Weights of a small transformer language model.
Size: 16 layers, width 160, 2 heads of 64, MLP 576 GELU, vocabulary 16384, 9.62M parameters.
Each number is 500 + 25 x the weight over its row's rms, rounded and kept within 0 to 999. Layers, rows and columns count from 0. Numbers have three digits each. The size before them is the row's rms in percent of the matrix's.

# layer 7 MLP up, 576x160, rms 0.0627, rows 175-262, columns 0-159
096:505539470502486550498472456488523532517516492517510509560478489500494477483533511505479475449526509531503547489491549515481492508491477499490506538497563503511509542483504474557519525465478488543442455456491462481497502506479516456499479492457471520470513520494508503482470513503496484512533498486526489472592502494532491465479504482525509473517497538523507464503484499528481514462508505456471501493488496500536510544462486513516469495504525520494520492500496477494493486517515461
106:491502500511496520526534525488517462439535514505502479497490512500477528507460502502519467491501516512490514552469506526500482507510502480534503494523473511514514531522440521509461520458500479496489497498478520527476456485467432517491502468490475513494481492466475538543483472538511486559532543515520525526511478505512493468536503533511493526502509548529506521476462468504499475437509519518473518460484489527514485497539501539548485493486470530467478506491469485554490496507493456
107:488514502488487477509535485506515499505477552483474488528478483487497503487492551527482532534507452519507496497485552479510512460512516502517503477506510497513485488509467507479495534519490519541482502513513470551499498466453487479517497535490507452493506496508505475506462502528499505498456505468489547519465519497533508466489553500538531492466453515458495513503496449516503524526505520523481515459483497589509541491503484485478441486552442459496528485517518484485497504523462502
108:532518498542490510492515509474481523454508457498489509496502470475523444485476473550524485574518486502514531489495515499489482515446512504487488532506530502468481530479542524495462529519522497453555518491466513520441485525528551517498485532504499471504513519482520535510532480532546465492515481520526507495509448473480478481498536514524474490474534495504514487497436502466471463491479494505502488475483493504488465527508542496458481516471507518496502482495512489527517508487522457
102:516463456532526516437535496478532525516484490535486553512492527493504544521522514461499494515488492519512503457474521466469536516479497512494530515535516520546534504499487443521543507492514507533529471493478437578549496532495444526508517522503493487526500506544486465488464499481491494458493532489487503481464513499469493510478498533521514515519497459509492493500489519480525508511468452529542483534492503513481519503496487479496555497511485472509474486509489502484503488471482490
084:458533508517480491518483469551485457491537457487503474520493481485499482492487525495503436475516457497474557500525517496498509505479509501507505505502530504473523472517461520517465543518506506497486495433498494576506503503467478495508516467487532467457473516479461522524478550506511549478566494487527525463493524488532483462514480534507519502512512486483504493521507504477522472508498511550486561486524464497486487528505474513505502503459498498516515528499479515542505476463486511
093:531482487521547488521542458498511529490518512543491543533507502481519497509499516514517488462484487503577505504465502484485494486527510474570538491435449492521517487479486521530511505490573472480487502505476493510523487529513479500533551506465482486483462491504456457461459485475480503496498512483496544502513470487514501451501515510505502472492478498505541489465546504508462542515510521522525459530519509472490490464487505490500521513535506499486445477518505503504514506498477485
084:496528468474489488525514448491499511470492485510550459539482457527531491488527516511452484524502525522528468468495499520508484448520506485520489517500503533492517546459497480541490483476482486503489523528504539520488521518496491448470513481499493478499484500503507474483497480470494509514501520496477497457521509517565501482496481541511492526514525541497505518420535510491506466547481536503496500455511459527496486513495526507572460484494527483465515515530472543504490464518531508
091:533455510514492524508508514527481517488464517529465487481457486517518571514510508559521501560489480506510573429513510486482490506532502513516470537529508535481517484474490495497497504502487497496452471511511500526478533484500501515498484537472512436478504515514495506474491460476502516523544494463503468462472464464518520516519476495519512519494498491472475491500489475498537519494498448498483471526484478499474519525518488463509526517537523477508486461496519482519503539452452495
089:486483534492504498578555447555517501469481529480506502448458492522503497469495549503507516478466492531548451483478457544536500516455505517515485514471471484559498516531515507501514547480493524462479456492482529522483444465489515513498521540467458503511495521478488494520533524431494501499557492489493509497533492491523482494512468475516500512492471534533499491506469526490506492497500468521495503499505509491509516463486511464486507505490510504485495507519495506537486486500501503
085:486491478521510552451474488540434550476466472453536440463500498506512503536491525483499541485494520523522517489515495523539515500505524494519476502497496500489497431490507494520476499509540522482516488456451503498530445473475502539496484482485516485491477509508479440502486462512510497478525489539500495508495498497510517496524496484522546499516531481498509486514536510482548512533493486499534497528510504484504479522544514489502474505507537494541512486508533456505455438505538476
095:492547551467512544513516458504580504484486498489463517475495532482511463516469529518505551518464490505503522467484519493489509500504535507551483495477503488526504496504466477521530534507537478512541507485522517478493555508493506490490489486466472495499551515467460502490515496528468506560482531474495490505458464486526482543505533510529474449516487507476528493470485486484494516521509493442510469518506470497486514513543475472500519518457523499471489485485465475497478488488461490
105:540467516496503538534503487479509531481478529466554487475485493471496465488481438529495511539518497487540498492520502485501495529447481517468492531495466517520483512484496517504515508493531541515510466438495526488471471473523490526514485553463513512489471504456590521507486531523523502490512518507506521506534473468480487463497495513524497487476568485535502485500498469513488513479477504516464536509471511497480502456494502490495490473540523552515490511500534542510520503468498492
074:533490462474503475551517463524477477482472504476507501493505492454497496545536481508506477509483477521517486509516486516506489543514500458490525515481510505435476470486506532489512482530462567512471485529513466508492506484470510524497508470475526542528528451534486538485489489499502527488489523477454462467520501465509542481495494511482509487513506467498566496555476540468499538552472515531470526478534478502459495512500508468487528476524508499500551503497528509497481499532495493
114:495506444556507502477499486510451485493459466532540514528507515503493465509460459461545459465479497493503519521475487521513533531520477561525443561511479458484528512483490528491511470488534475535538502477496478495550486498496526493472493475505492450512492470517528541483532503498503494481448496515461489504499461523547488522482496501459491523500505488505491494457519490466491485510520478490489532526459505526469549505516497527526479518502511493471510485524511501467495501505512506
096:532507438487532443475523486526455470522504477499480502489533476509537471484499498505512479506519513463520493486534480522505478496536474539499506488487554516481463463537542507534492516534467494504485477510505489509483500521469515538510531545529466480509529520547504506438529480487468512475474499486452481482524486519504484499512524530506507520531534474507486466460505523464504470511527487523517481511527510482526537563495494489522471463489465507501497497540491526559505474498505510
113:508478445458515468502521437518486468523520472507470528511498519472511495500487497505527465498483492487521482513482424523466534529485469494499500550527489532491489563496513517505531491520495475467568481497500525501511496517496502515482485491530438475528500485481504528489481500432458510499513556497527483497541534505509527503493546499517467501491477500539486457468486518468515499487518503521527471511507486506493505506542539464488531510499503482482485467521509502500506531512557513
088:477520504469485494539532494510533483494511499452541534483445545501462549497466513488516540481485508592473475468460485537503528500456510500500533486474505516534532534517480483490531519484518497476485494472478507526528515499514477536490526486450542476468511512476479474501511494498482516497496488472481515547546498531511484500550505515489523478492495491460496479504517539496504471476490497464462478453479449476505480480537513484499504524460476503475471508475512486489491489495523501
101:463431479494527476511480543512500475525491482482476466513542485490545485475479521473483537540462508544506475469509505486523485516538489479504515475522491463531496538492461492482489487521505525507488507515494515509509481518449527509459492518515457493503525476510526507492497456509525509486493528480557491482543504529495523526485499501506501513489503458472486535485500533499492489546450478485521476547514559478459539462513525520475461483518543489493503493517548498481490450495528490
094:492501474481479525498490528546495449527531470484542534498523511508526499465472493539494529470465543525480485491496520551487501522471511507505522466517500507477493503498508481539518516497493516481518463478492497466470449517508504507503485463485493493509518470505497534541497476522450463499525518547568459475511460513468526513496542513508468503503496531552543462507482489511534470548502544475470505480499509510498510509527563498482497485488514454531481508520504485540470489486517484
102:488507476514463474468471513503481477505509513472493476483482523476565482517475521474518508528494511524548478539509503479533485566482516512501509547461506526503539499502538464473462483507506529488530511563519492565530465480486498513483495489457507503498485497524529504505538482507477540460507444513494477490491462485495473462531512510506503525484498519477502490507452516503470441521501490511452524436515502526534504546495500490513486488534521509492524490495479538521521500489498475
098:532499476470519479529498513523525487514483505503517515527489465513549518500508472557513441557522488522483484513511549502507503458539518485496462493464480532460488477473493550532504559517470529510470485513486473497485496442514494499464506483515517522490493498503496480447490498486525492515497503492478479532539480458499481520507510480464503511459526514508542475476455511475497498530497533480520489486535511545474541498477496491511453504500530529524526523524554498487517476460470485
094:482511466470503517506489512482529479491507496477477481476466518522513521470506493512529477520464455527511517502495468480510525524474504532469510481516493518495463529522527540499533514507501501479508480468517475470475436481513488518501530496531468521533508546492538506461498519458470486504471494523526475517563481510546459495503471534461523495487487499530558497449489517499534498494504538463490533488501456497494485513467495480558504473496552487524504497519493523546455506481478550
106:488461507523504488520508516520477505545532487463482511502502466479519525543554484459479511501508514553484503494502461480487497508500456495524533523463490512522524480485506504535497470528488509510496548496454502486481530432480536530484506497511490532508525506506494488498514510452511528477487497503516495517514482478540508538526541504496493465482523439460501497508509545489495527484478499496471529486463517484452445537484532552510494522475542505515512504509487464485476431503487539
099:500519525518496464469464511468505501483511485493524462479454489425551496508481504476501501490534532517488467547525477483503505493507481507495484442528474506477492486484509530513569498495493547484478498498492501525470486520471523506520507491496490483536500508505496500511489480495482506496487481535498504493499464484436455481499471537517559482481465543496520484529455524505503498522532457507501509526507513526462487529521494519513455506512531515532484556502488512542486480433475537
111:473474477542532546490520544499522513491478547459509507503452521505508491504467480493515495460488464525489549452481488512545443526532507544529495492503472460448535473490516489487504471507504456474506541483478491466545522554507484483533514495486505513457497480497492514511489496551470463472511488510498504446546493505494462515471513491475517491536529487508516503491475542498495528527515518492532520481522505514504519518522518494479477490520514522450513507481494465536481500528491530
106:489512460472537479489541499500507492465491471479546515455524480517472457507501488474491421498496492512554520487537558528521502487473493519523510499524446497444482580470488511516481435464521501490509496494451481493486513500516488489478498490526520507526461482511483515491489483491501512517514524479507480470524496513499523528473511469514447498504496539505496497489489461491476521544519540513536538508484494505506530526519497473539511475522533468464500519515514519513525516492506470
113:497491504499440479462527508515488468469489505493498512482509508506538527499556530465505508557459510518477493512514464507484484495470509546556517507508475503548550502543525498488484507490450477478442501469470499526479531446498457479484485485523504461503520477476518518512507515523488469511462511511539484441509503508485489465518460478528457479537508503565508476484511505519484472542499510492489500494546482505478491519522495478505476507481490490509512478516511532435506501507511500
101:512479482518517490468513513498491511473471523480472471469483546484529528493475505520525520500507474500479550507457525491530484494486503485510484540523474557491509452486514502502539500498480484514502500513466524513465531499492494493480480540469498493506475477470516540544467496528492476513549536500497499476473504503555530530499501485552536537462511534512561451514493517516489498493509487476471499502489488538539479484526480409476533477471470525506501479483507461529491518513503523
099:530480498487483510482478451493442521457501508513492521533505464537451493528497500526490488531486493482478510501510532504507524528508552529534519512505504490512501477516489554510494565494497460525473501478514497487532457477471490504477529506504489496480498535475525492481517518551509514496477506472533517486525510477520508449501467524479441503474502539514476496530496510528495512472510468499482489505463477489496470488563522509539470527536516518462464465476467537482469482490557526
105:504518489517486478468522481506518512495489500493525553482504485500505476505472506486522497514537528502509530461525497492535478522531521513516467512474518451505509448476480465503472496493506502512522438480453523519524461452511450490519518483422519516511482484511514504489535430537507481489479465476536500479517504513502531491536504557508560496481487519503514511510490503472476502468504493456498531514523494456522487480526517477478495464538529556518483514517483526518472485513467491
095:463517504476474476492526511503501491487499489415519481470497468473532492470493512492505493533484498517500499499483540509510467540511532490487522527481504500526488495500523473483486455493475526476540454473500512487520508501546500514514500453524500489547514463518444487489491501495475499497491499535540473524442513507472531526537509490512524521496527514435472494482504467534510503521528493512519493466524514449479524544519498474469501511509461480524537505464486521573498520506505553
106:475444522494496518498495486533475498464470491496498458516517553465458498502504491524544560491455499541502468485492512487502512508543492556484449505455484515460518530462491474523508520484497527502478493483508499495518429510499526506487482487527501519462530503522484544503507498492505527491520484476511504518512489472559474549506482498500453468477520470486458490504480545517478481514552495492496543516490491481452473533523525519504513494494521496518500449492469504520481468472492498
108:485527549496471476518503494486544537519454520479469495514490460500503528503517471509451523557505521452533494459485493534479514462516477489467514541457499487486469449474521508502528521511519500476462500469476483493484437488511549501458526518495490511530524524485489492474508496500533517513461540469484509486490513532487466518518506512506506478502487500497507487480490527499512491555504477529532482497519464506455539502459521504489524477552501516492459505521523520540456469484512468
107:478494488519492486517519488544470514485529473546556497529512461491495504495483462479500468501511465525497509424480528535510488488506532545525532511525501476512507512480480493516497503491498459492497444478462505497527485518485456512451529510483489478535460520468495480453518491519495500511475464549487519512521470530518528452482528538479487467498477554558490497519489480476489510536494510519478505488492472532525530503509500517532489459451464520482482482513474526495519508537506482
091:504532502429463512503507481516531520491509480509518511486486515504460494453529486486501519506492507530515488500478495453461454486475526519517496496460528506461528491489427512532487518503494544491486471462492504527540452508488465537515457495527463511495505497559492477482464508511491506486506509516463525496531483498466507521462521511520456476548519527506522473480467514457526464519547490513525484493512506497523519525463514490522517510529528471481541510534456513491463509502468504
086:459469491470484492550451470486529509481521487494491500485489512494496489481515555491538484489504472564522477508508487483477547493489525527496505510524488533489500484482458503501510482515487559530542441455526525510511480489496525483472517543534467519495476469499497510465487498478493454511442474503525477536459522489533520492522494524471545532525506497500459501540512488500495491536523531490479521519530520572497497502516531503507503514477501467545501462514504521465482486476498484
099:493510512504481504507525509521451517496539510505518467522494499465539524478450536493491442470454501474484474495508505525500474481463476494519496508509499521521530542475490519479529476468540499518458454506531491541496473474520490481467455527493512483531516487482487531476500485534486531524513477501492524514473505520494534459527501463499463484543532493518521470474506510530514504474522445521511514527494482490513457563510503509513493471525524508477516501551488507504460497455496429
102:562489490453501459518500467542523516516512531505508526486461460454527516485545545493505527473534468542477535475480491468504490473464543534515507536515518500526518525470465491538516504449532479491485511498503496515521484510516531473500517461472494511504477509512442541499512547504492507513501507477502450501519491528539482518500484505479508515520485493505537476463479486457466500472475478482440483460506464486515502512487485497496490440518463501524538521513514508508494501527497495
108:480463517509489515476482466523471479529534481467506482514486499528499466476522491501540500513469512555517568492543475488498488503522491553504496486436538529454500458512475480487518517547507489523453513497513515513497507469495571512520490510487506502461535466543495486514520519483496482501481509437480494490528475473551508480506514539526490486522512524509465512513478515520490466506537526507523501483494522466519477525519489477503514507490484510519493504515516554527543461465468523
086:481495492502477518527472505526457511459511502450492496504499535501509495466504527520500516520505511528454500521468499506516518503481505546535536494482518517501495536491495485523503556474540563512501471475517528482522500473504500490532494488494506507462520470483474504494546548490448513520510514513528500529478464463557505415535545504471476485531477546522481495475516498523452484510495501473480462493477523516499479461468517499488521550506468492493534493538513522497489469477494485
114:509541487490471475518538431491473465448495473514508521512502454497452463518466504530494469484507513505537525508493512502521518493446538517495509521500518513505543471499494495549504503506504502541475513489465507508474495459534470495504521520474501526536528462527529495510508502510474462489481487507530473525526523489537523489484493519549506482492479482528508462500509517502458492493491519510495546521457496485485493447479494489563485535490514531488432500479463504551534501489500527
115:479500461545555467501474498519487522471497474505453513501465525456484460481470495522504505524531529523519506478493509477488501499526479490514470521499509489460519461486498530500542443562509527534526540492491513534489524499518519475488475469524504553479484510527529491506488479477464523469482499478477505489468470470518493519503444538530526476515520506504495509491483528462465463550503485513476495529478552485529524522492531515502472478521497514472534522513483519484527512527549522
099:472500472503500469470478518513527528497512471471494527544492469460498489527460471525510478520529532515505466464519507477459453510504543486481496517466480454523471489518498523477523481539501527503497558469491442481544493497500555493542497525462509497487497500515516533496514468455511509511481559523490475429513504490499505486487530480531532477484513505504530507547507481459526520493538492488515487515525519477511479504463484506493519519520501491457502503522491479530477502455534466
111:470543512510486438507471491451506494493523458499471483478510525469547485491463532489522474478506521510520496532500480477519500495450457493511521546491529492500517529545465499514527493475492544503511479500468500541484556495498444522549488488509511501530538513447531537498486499494515507474493513494520486480516477561458503530510470522486557507523469505503499466504486557478504521513513484511515503517457484468516522471509525472494533516493480498472479506529491493509464489459526506
099:556495506452528494510500528460540482499496476500481519503494511497490473488502499480489490519468523484493507515511507481498441520476521505475499537488519500476489528491502503474548481466493550520535499508498473573516541516467481484482512488508510540511473511514539491513451481489462547497468547495498536504507509501444469505466508520492493489509473502503537513465489531493487480573517486503517536498575507484504498509486528492457484540536493476485477515536484547531472482488497477
103:449453478502523485494480485512488519465505485460527517485504488517550510525507475489481455495489504513477527499488516450495552448473518550529481560488465490445505477457512507500495482477481487480479468527435460520472509495519424525500466452509505499528494511506497533487505512491537483499525542515525495466531493524506490497468525514506478481548521459537491502526524525499514521493505486486482499507501520536553507516477492489485490544513517518504473478516499457502485518479501503
099:510504463524536507492530494521502502506516474460491490491521529486486455504532488463511532556442546469517476501498454507494477458500484492481488483492489491482507485475485475507524465526482477488467537522506474513505476467518479519500495531468476531513521529504502527536525514507481518497545507569506454475500480510483482523517502525504513509512498467491510493495434452522533522515533486457562527527506490486501520506501531469474520485547491519520525501502437496488544519471538512
100:488479438526477473503467486548454517461564489478521514464486498515508516532543487547512518488482486474520527534498460553496488560523497537440496516512511528485504521513494484495469518522465498486518511478526504518497490523529513534534564530511454503444467501512490525507517502473487464497488468494510496473520485517481497487491488473491501539471499504538491490498496491501495494503531502456500557509532518514478512528473525538487457505532499528501487482514471480472487467472502494
091:493537526506530512499478486507502485500488534489565508504485523515487486544489441513473486543503490506512517511457510497448485524487540503548529488472480511482548458513497494525561514526498528451509503540486527437486488451498474507508460493506472529515541506479489499544494514516482515501489524499499490498478458459530499526484504507509505505493483487470477519515469502454517491536491499519518489469550480475471453490502534484456480469529496518493529502501513479509491542468540534
120:510498472542465511507523549543530509476532491494512502496436521478496530487494513536524476521531488528491533478499573486502526524489467479486484519516494498486538528506530486480474482445494496528525512468459520487480546496520460482436488445504504495523497465494472560531523490509545488502487503460514496474459461507492486522480495495458500487547474516505511515509441509501493515543492479519492493483467481494528504512508468527514462501480502488500516534493481496505495540507495535
100:515498493500499485483501473466501466484511464464478516499513480502529503492526483492519432512483514534495484502494482493483499516462490494516557509489536553542486561490485477553521536514526504511477542558468516542521512474498532496507526473481482511491481507468519512512509487481467540529462533500501520489460465508479476478498488495522473521517532457497455450466490501530470532522478495504534494514524507472434475503480518483532484471487462488502492469479477516479520550492503489
077:482498503512537477504469457516502517516481486466456556525512464541517510494480513519481492523520501561489497529507531536495516517479529485498516497469493509479510550496451484505494451503507513533536472473530513509465459473479521509514468516483492489529504476475465501499550498509498489482516521533543478522454504482496484551453530482512491492480468522474500504511497505534523531549426484538499552487482535484503483530519508487505485513500507507463515474527455492526454499477488507
094:494501482485506450513491478530500523509477511527523540487511490441488523452495516484513489522471497511504469443500518481504510485520451518517498556543501535512495487538457513542536480553455479531476524477525470523524532473486543550468506487474480535521472509497501489507485539517480532478521476475518478486532515470532526551490496507506471519510507475544482482472497520534489473532483503451514465513476525495480501515501496500461489498486460500473515467484487535484515529481529512
089:505485477473483446490486512514514494524498477456500551507536458520512494490531471496496462492459503471491495550550526492509469511541504506493509510467499489513488519465497523514503508506540479496490509526477523508489475501504517498519517462477482479462471501528536580485491537477484553497524531525553499503507432503511517480509497481499486501482504510531499488522531499504525451498505504499514509525533489440504489479527489508535428483515506474495529471533509524468481490524525559
105:481539528456485490490525538531567484519483508489490525511503526506501545517491495490549495468471476521534521462488501486500482534474502520507519530473518502467503559505509452508540501510479525489532465477481505537482484522520495515502486529509451483477535472461487526514506502494507496493469518482510529466553517499512467509492456536483473481484484490519489450511477534508462481477466508525559487526492449540488461516519484494507520483444513457511480483480511473538485516499500509
092:536485534529504512514485500465513482485532545483523518489488499504494477516495491485502572506512478532468553486518499529494472511488537497483537486530518448466509512530519485525542461509512507494551514473496490504448524506462516497515511494531444481507486472540515482519468548517461515511523532521485555501448483487491484500478499472519516512503509500500517446485507502485531511480501531536472499454476517479480508526493536508507469486477505436518554484517487463527479523509486515
089:521509514495496485511505481551547537502520492490501494515464448501530499501505458549486491525537505488536512501514505510510498504509492434507516485503503491493512491490479496547490501498511491520483420475551545478520533537521504514433520476527500497513512452524445541486487467529495479494456493487515495519483538557529453499496474498480525492499539494483534511505501487502481490486482473478464531476470484539498537503530480485526462528525490465481515541521511498488522532490497475
078:455464548513492482502514521492526543496496491474477538478517478481471476536499496491471484549480498500546485500507524519490483495492471510501514535522488497506504511510501447489476470480508470503480486478454524526539531446516497506497488552475477491508538502500443499467533520499495547454530511492526480505508499466506529539493492561556459480491507491557501539492520533534493509461472478526501491496511472462510441510498532491510528509534485512515487504542533486485522515489488514
100:510481483502534469509517487529469488502529499480495467498449511491489511498519525495562465520478464475505503517494513474511518477520529501506507532468461486527535533532491514495468509493493487491525529480485544521516467502523494527443523500480477496499502516477481559490536496500487500520502469493476473490516468548494456492520494499484506533497469456497483539536439533428512508491490509520506503554516451506528511509501510484481483532583488515503522510514455504453486485487509477
117:516467511506505548518474496496522473510520523482460503503505487499493478495530530499490507521523552514510509464471492494492495509540506529541510519494494485501502507523567553515511477512473527522485524479479515496491485500502535495544470488497526475529530486471495454543463520505526503496509500481516512445511496518527490555464516463509433501510554549532500483482459493500528503530465474497525446465451484495479527487479501508513475519489531512498537470533517478544468481527467492
081:485540482504513491518499462503459532479516478485483466473495541471504476470481498511489467480487480479522493493471470488536504508481485520515479513476475528475464551475452520513473466507491523511464542488484460520479510453500467519523513485519476510478495470482479532485533507548505537485462477512554445483507507527532491514454502470494464523518514464459506505527509469507538495517535467508503533514515504549504503554517539533517480476495483510486542484463483476512473503480532531
100:521550472518531460472536522475470476481548518483501492538494524485508490513485511501513530488517491493525489501450452506473499517529471482516517462523491483488528465515500472522514512473479474511498485494484514552539525521470465512501527489545484471518504557472487499497501504492483530480494497492513527487487421477476538466543510507463519470503492465528461452495476483493500489523524537496530531476465463489478536486512491552530493510486480531448516483479477487493516466509500468
089:530460506511526453472516507511544541508428469502529505499496485453496493507473503504528533516551515511474480487503485496521525534530509485510531528548512479502510423517504542527508469488483474540472497512468499515536457488491501487497482489497494477517512550491526510501452512503531508443474558519513469496474523458513510524502491492526505493467521489467460453494520525453499550484517482507508523518487472499490508524521491486460516509504516467488504510473478504494494460463488498
102:490463479493528489550444505516463500488490517457512496498491518498477509512521542533512506483492437475501512522492489527516459478519511520523499518507478509496501507514546517493512551472481500537482475500501506549495486453471520482503500495509473468468518506502447533550473489504472504538530478529514466478548488495504508490502470510446454523497515545480510452510478542492539468500520504485456490502504512512497511445569514486501483507514463481523521495508508492512525523499559525
105:507481533562481497478483495503507508510488495491490493479500487427487529539509464460530481513530450526487519524536542498475507504503504498511473517492495494469479455473574485503553518490481508473478515568485466523486532471478508507499491519512518444487509507495465585462521478503482486503484518523481467466493497493491532466520499464499520487522520497519510482515499526495497512512496524530477494507526519476488458513460504513533505514488512503491526509499517520536515487439451509
094:504494505487490501484496457557512492481487486524519507508520470516510447550477561513477537487506499488521515477512508506521529504530481496513521494505483457509474477513469504496494474512497508487513513500512489522525506506441491506478462469502514453480501460535494501508521514515495490452526537448501500466484462472518502485502505555525461469488507514567485495484490485511482491504432533456502457484533490485519490540492551475511514523504451536475479466513476507529484541539470519
101:500476492481482462486538489509472549525478484431515477549482493470487458489468494467516518481451485513527520500474519505508506491474499508507486505478561533474518436465519491524511527493479547548495534498538490486535513495563511518517531486514524472497489474509480500497507527452435482501496504481487531489496494492475492493500483500523508465534517482466528488492496552520508481509575508534470526497484483543512481490506501488504493544492485490502494505519472523457479522503518507
122:512520515484471463496495510471533521469520443493527460469507475485513500497469497542496516493525502500564474529505504480485519520461515499491518503488559492521512495475491476500512506535470484531481474501485482555524464459451449515542445499545512484479502504538512498538499490498530499502487515481478514509501492530512494523514507490528487502490428489488443492466512475517502499514473530516533524550505446526533509467526515531490460516497529490514469513478509510529499468498497459
096:552476510528499492503472496493503481473448509452527512511489486481498511463492558492494484501484515514515497489467499513516463438510486472537518511491457501495507517480506484470527527518471507543459520506470507514483453504489501461505511513483572504463485504473489468525536514530537501499520507477455529500528508478443495473505483533479504522516454508531514469515468503533492467501462500486494473540490533480516494503529516495439475514539499490488514511450471541504464459504513516
084:531504509469543514514505503483535460496497526437525479482456514485474525515474556524525463570505469501537547521510488528514509537519511488494489450509530503505497537499468467523471493506504443526538522479480511522492515489513515530467496506482435534491491537508523496479496520513489526445489526461496482496518495498506505505517547533502504556479525512476521481521511437551466531503519532504512530517475488515514502461494494513488503481512504498505513518513472487507507532488523494
092:531475507529481476502477542479528488512549486461506510519437474463516527493522488484518491477492535491519503520517505509507506492488488495499551535489497527511518507527521474481458506494473499503521437509522481549465462505448504498479521491500476521489490506547481490491543484486481532549484522550511485531449499527461499443513497460500520501509496482450554512484475501492496516481486506514470520484532533430516458505510532513493480485493507491517481494533447505511481486475480499
111:492466515531501501541514540505515522471496508469493509443495522518507486525502507498473504503511474514500523496468537474470484509491489499515517476517538539570490527513487515502508488540507458560506506518472520485490498476503491513513503523493516493467515511486487520461453485488539489495502510466452546469465560477510478513491520503506518473509452485489532526440500496521542519522476467545489504481480492497503504466493503498457500476499466456507509521558493481462504544470443537
109:481479467512462464481486542506528489480508500464475491518484499486497506471476505491487504515498527532492522511478520535461537528533490484483515505525461523508533489465509518495486548496498490484538458473453554533464491472455520506496526484484490517491470517455538520472537436504517481494478481503524458522473479518503495484550498500508503519501468507490480483496492488543469544469456496527468507516480558515486516459565535480497494489483495464495483483525541497471490495478539507
053:530484511469518470516525478511480493461507518450503507495467489478531495540509570465515541544494505520501475456456488557500492520491558481478506522472522479491509504457518474502508499496516483482488481476504519511487500462466503499482478517521484507532510528532504445496501506546461508509464516491510495533493452493520532527520497526548520519485475559536489474511515500486463485501494514479458495494477490495494508511542538527501483479502517493487511423565477529502493507507503492
096:472433458447486490473514512502515445487512510496448504491509504469564491520495499504535464522504470525451507511486509513519480482492455527494466545509525507498507526519513501518508489480520475530489559473504462491492523475477504485446506501481525503528490521536487570487501509483494491554500555500509501518516478485519493535504484527521524454489465483480511493463474569500541493514512468523496479489455492506530522506480449510535504511469507511523501504485504504490485507494504521
103:521517464538483498534515519460551491479535499444482495493468478490520520481465450489481493519487503529480474473495529541533489530494497486538553533541506505497521492546501472483507525500535545485555472485499542486503490510543454536512476497493511479508457483486492496561510518508458496511489510484527460498480474507456568486564518469506499504484482526530491521493476496504488485517492481506502506484506479455490480504516506514479494503460498514463477522489497504497485484446471487
059:519478484488507502538484481523463509446564513519508498496485528493478492499506491469533482519503532518537519536466518495509505510559534528493526540534478495517531549509544526481488494546539480498527485504521493525543498485491533510468507484522464484524514455503476513460458492526538514527488497488516469512508482533494485510532494513521510475480540464509494485485521514476518501483506508491424465503565464510483463508523535479512507520475508462480485492524490494492489493509434492
105:496457411532503494456523508517533462499552515507511510525481493487538539510541551513521479509523520510494521548513523518497522540477516471493522540502504533545501480509489541504524470459516470511501486487468485519481480483482513488478518498529489473540506489461487490491509458476503502485470507469562549484523528480455462472491480493482535478513515497510477480492476492478523513489517465513475458536443491488478485494489481519489535484481504473487474478482493493545493495479495516
106:501503433494502527485535507488520465487523520496508488479507471450484508494503498537553487554523501510503474496492518481494474526547494481468494516490439535561544538526507509518534451482537480535499481490507529509552458513527466473463508475501509541505466493456507502477550477475513521490493519505466540526524480488517480501490501513511507517466491457526480508469474474491532492491437481490512484524508522492486478472498503507506442486517531480480502508482503532478524475490500492
118:491445493526524500486518486477446472521524485517473520479512485465514500446480469475529474481475513519539523483508512567536530501472523474491511466530498486491513492488521508508513469503504485492467487511417493514504531527454480514518505525469537484517516510508507531503471512473491500486461511500527458495471509486484522518479500503516550513477511509497503486492466506504490509510561493504490460510533507544517562491481537485525496507515477446462467499488450546508522481473465521
097:522458498482524515532472488487485478485482506494503455494512483467529474563510478518540534515499449506517557484529508479480490500491512486481500482498501546461507524498487496508513519468551496503477448459462490512465512489515529508562515466543479477509480492518503493509487522531499516504502498495497504500531458514492476494525469547499539510468508539439533445501526485468476541442473466495477471474463499480524541490503502498519478490507542516525502486503512490541480502509507486
093:514502538508496463490483484501488524480499455504506492467527496502537494480510530509509486502472489515502494524489484483480513491463497501547467561452491503501513514507469469465553473521464533532511530468501519570502488458485451510538471512502481465502438481546528517493496524528521489492503539485506498505532493481523496483476471497531538500514508536469541485429462479494513505478507490520526516497514526475516507485490487534479519531537522488507455523543492517478455495521539500
093:511487492547494481486518494536471490438487499480503458480523484488483534503482508538516481538503549496468515532494493474496449472507499499555493475512455498478518507458478458529505523496523500478496460536532513522486520473467526510538476509447518489495476521516513552474480480512504487521529529462515521442494486481526506482501505498523486485464488486484490524436524477508475470483545544505443525519563510494507500483529487498513503491494525484516484488477469521495512457491520478
099:478545485493503489495506508495537506496501505532507485460461485497506528536489513461495504479509465529514529510488506489446488538513480558468481523458496512509521437480440488551469479501472492482529538509522486530551482484455450508497492538522430523502516508516519507478525466464548497527508517488532526525488475511480506503513521526497510528501479456480540533500475556512494517498512475492493523538471497518491511494501522477516504475509531470458514466485512482511484520485496474
088:520550518495538483518478469484464463466517468473437490477471511515525491485471452492517494500502479501483541493464477516540472507481540525558488501491521524516511536436478506490501517509507490532477482438521485526494488537508466519502470519514499511480506512487510536516485556509501521501500502510502510473453464505512456508472475516491501520500485534522505469477488486507550489524498509494459528489548474551529511509504444505517481519511469486535533469506520501484511503468478540
102:496453506555491499513485507488487488491479500498520453530466452490513477485526545488544495442473554540471521516494493525526524542486530516499511476480445517499515518437519531508504536499437538491436476525463526520501492520506498498513500523505483467470513509473465545508537521466514504543481496528508509438486470483496514508524521505515460515481506535491478475527493499457528506486515492500485502473544483496530496486500529484504507475484489514495520502512494501489521542487522521
100:511478482470499512572527486544520462568544486484548546556477506462490467501533477491517538469505506517504465489442512511458500495459514474506505527465479519509483548471469484480529477533498487513522472485499536500486497478512491493496541521474481491477500495487470488528480481448503507478512515511532518501505517488480497500502530507530503520425499511478512523539471492503504489508499483504479513523517530497459510494495485488479504512534501450507513532534511463438498518492513499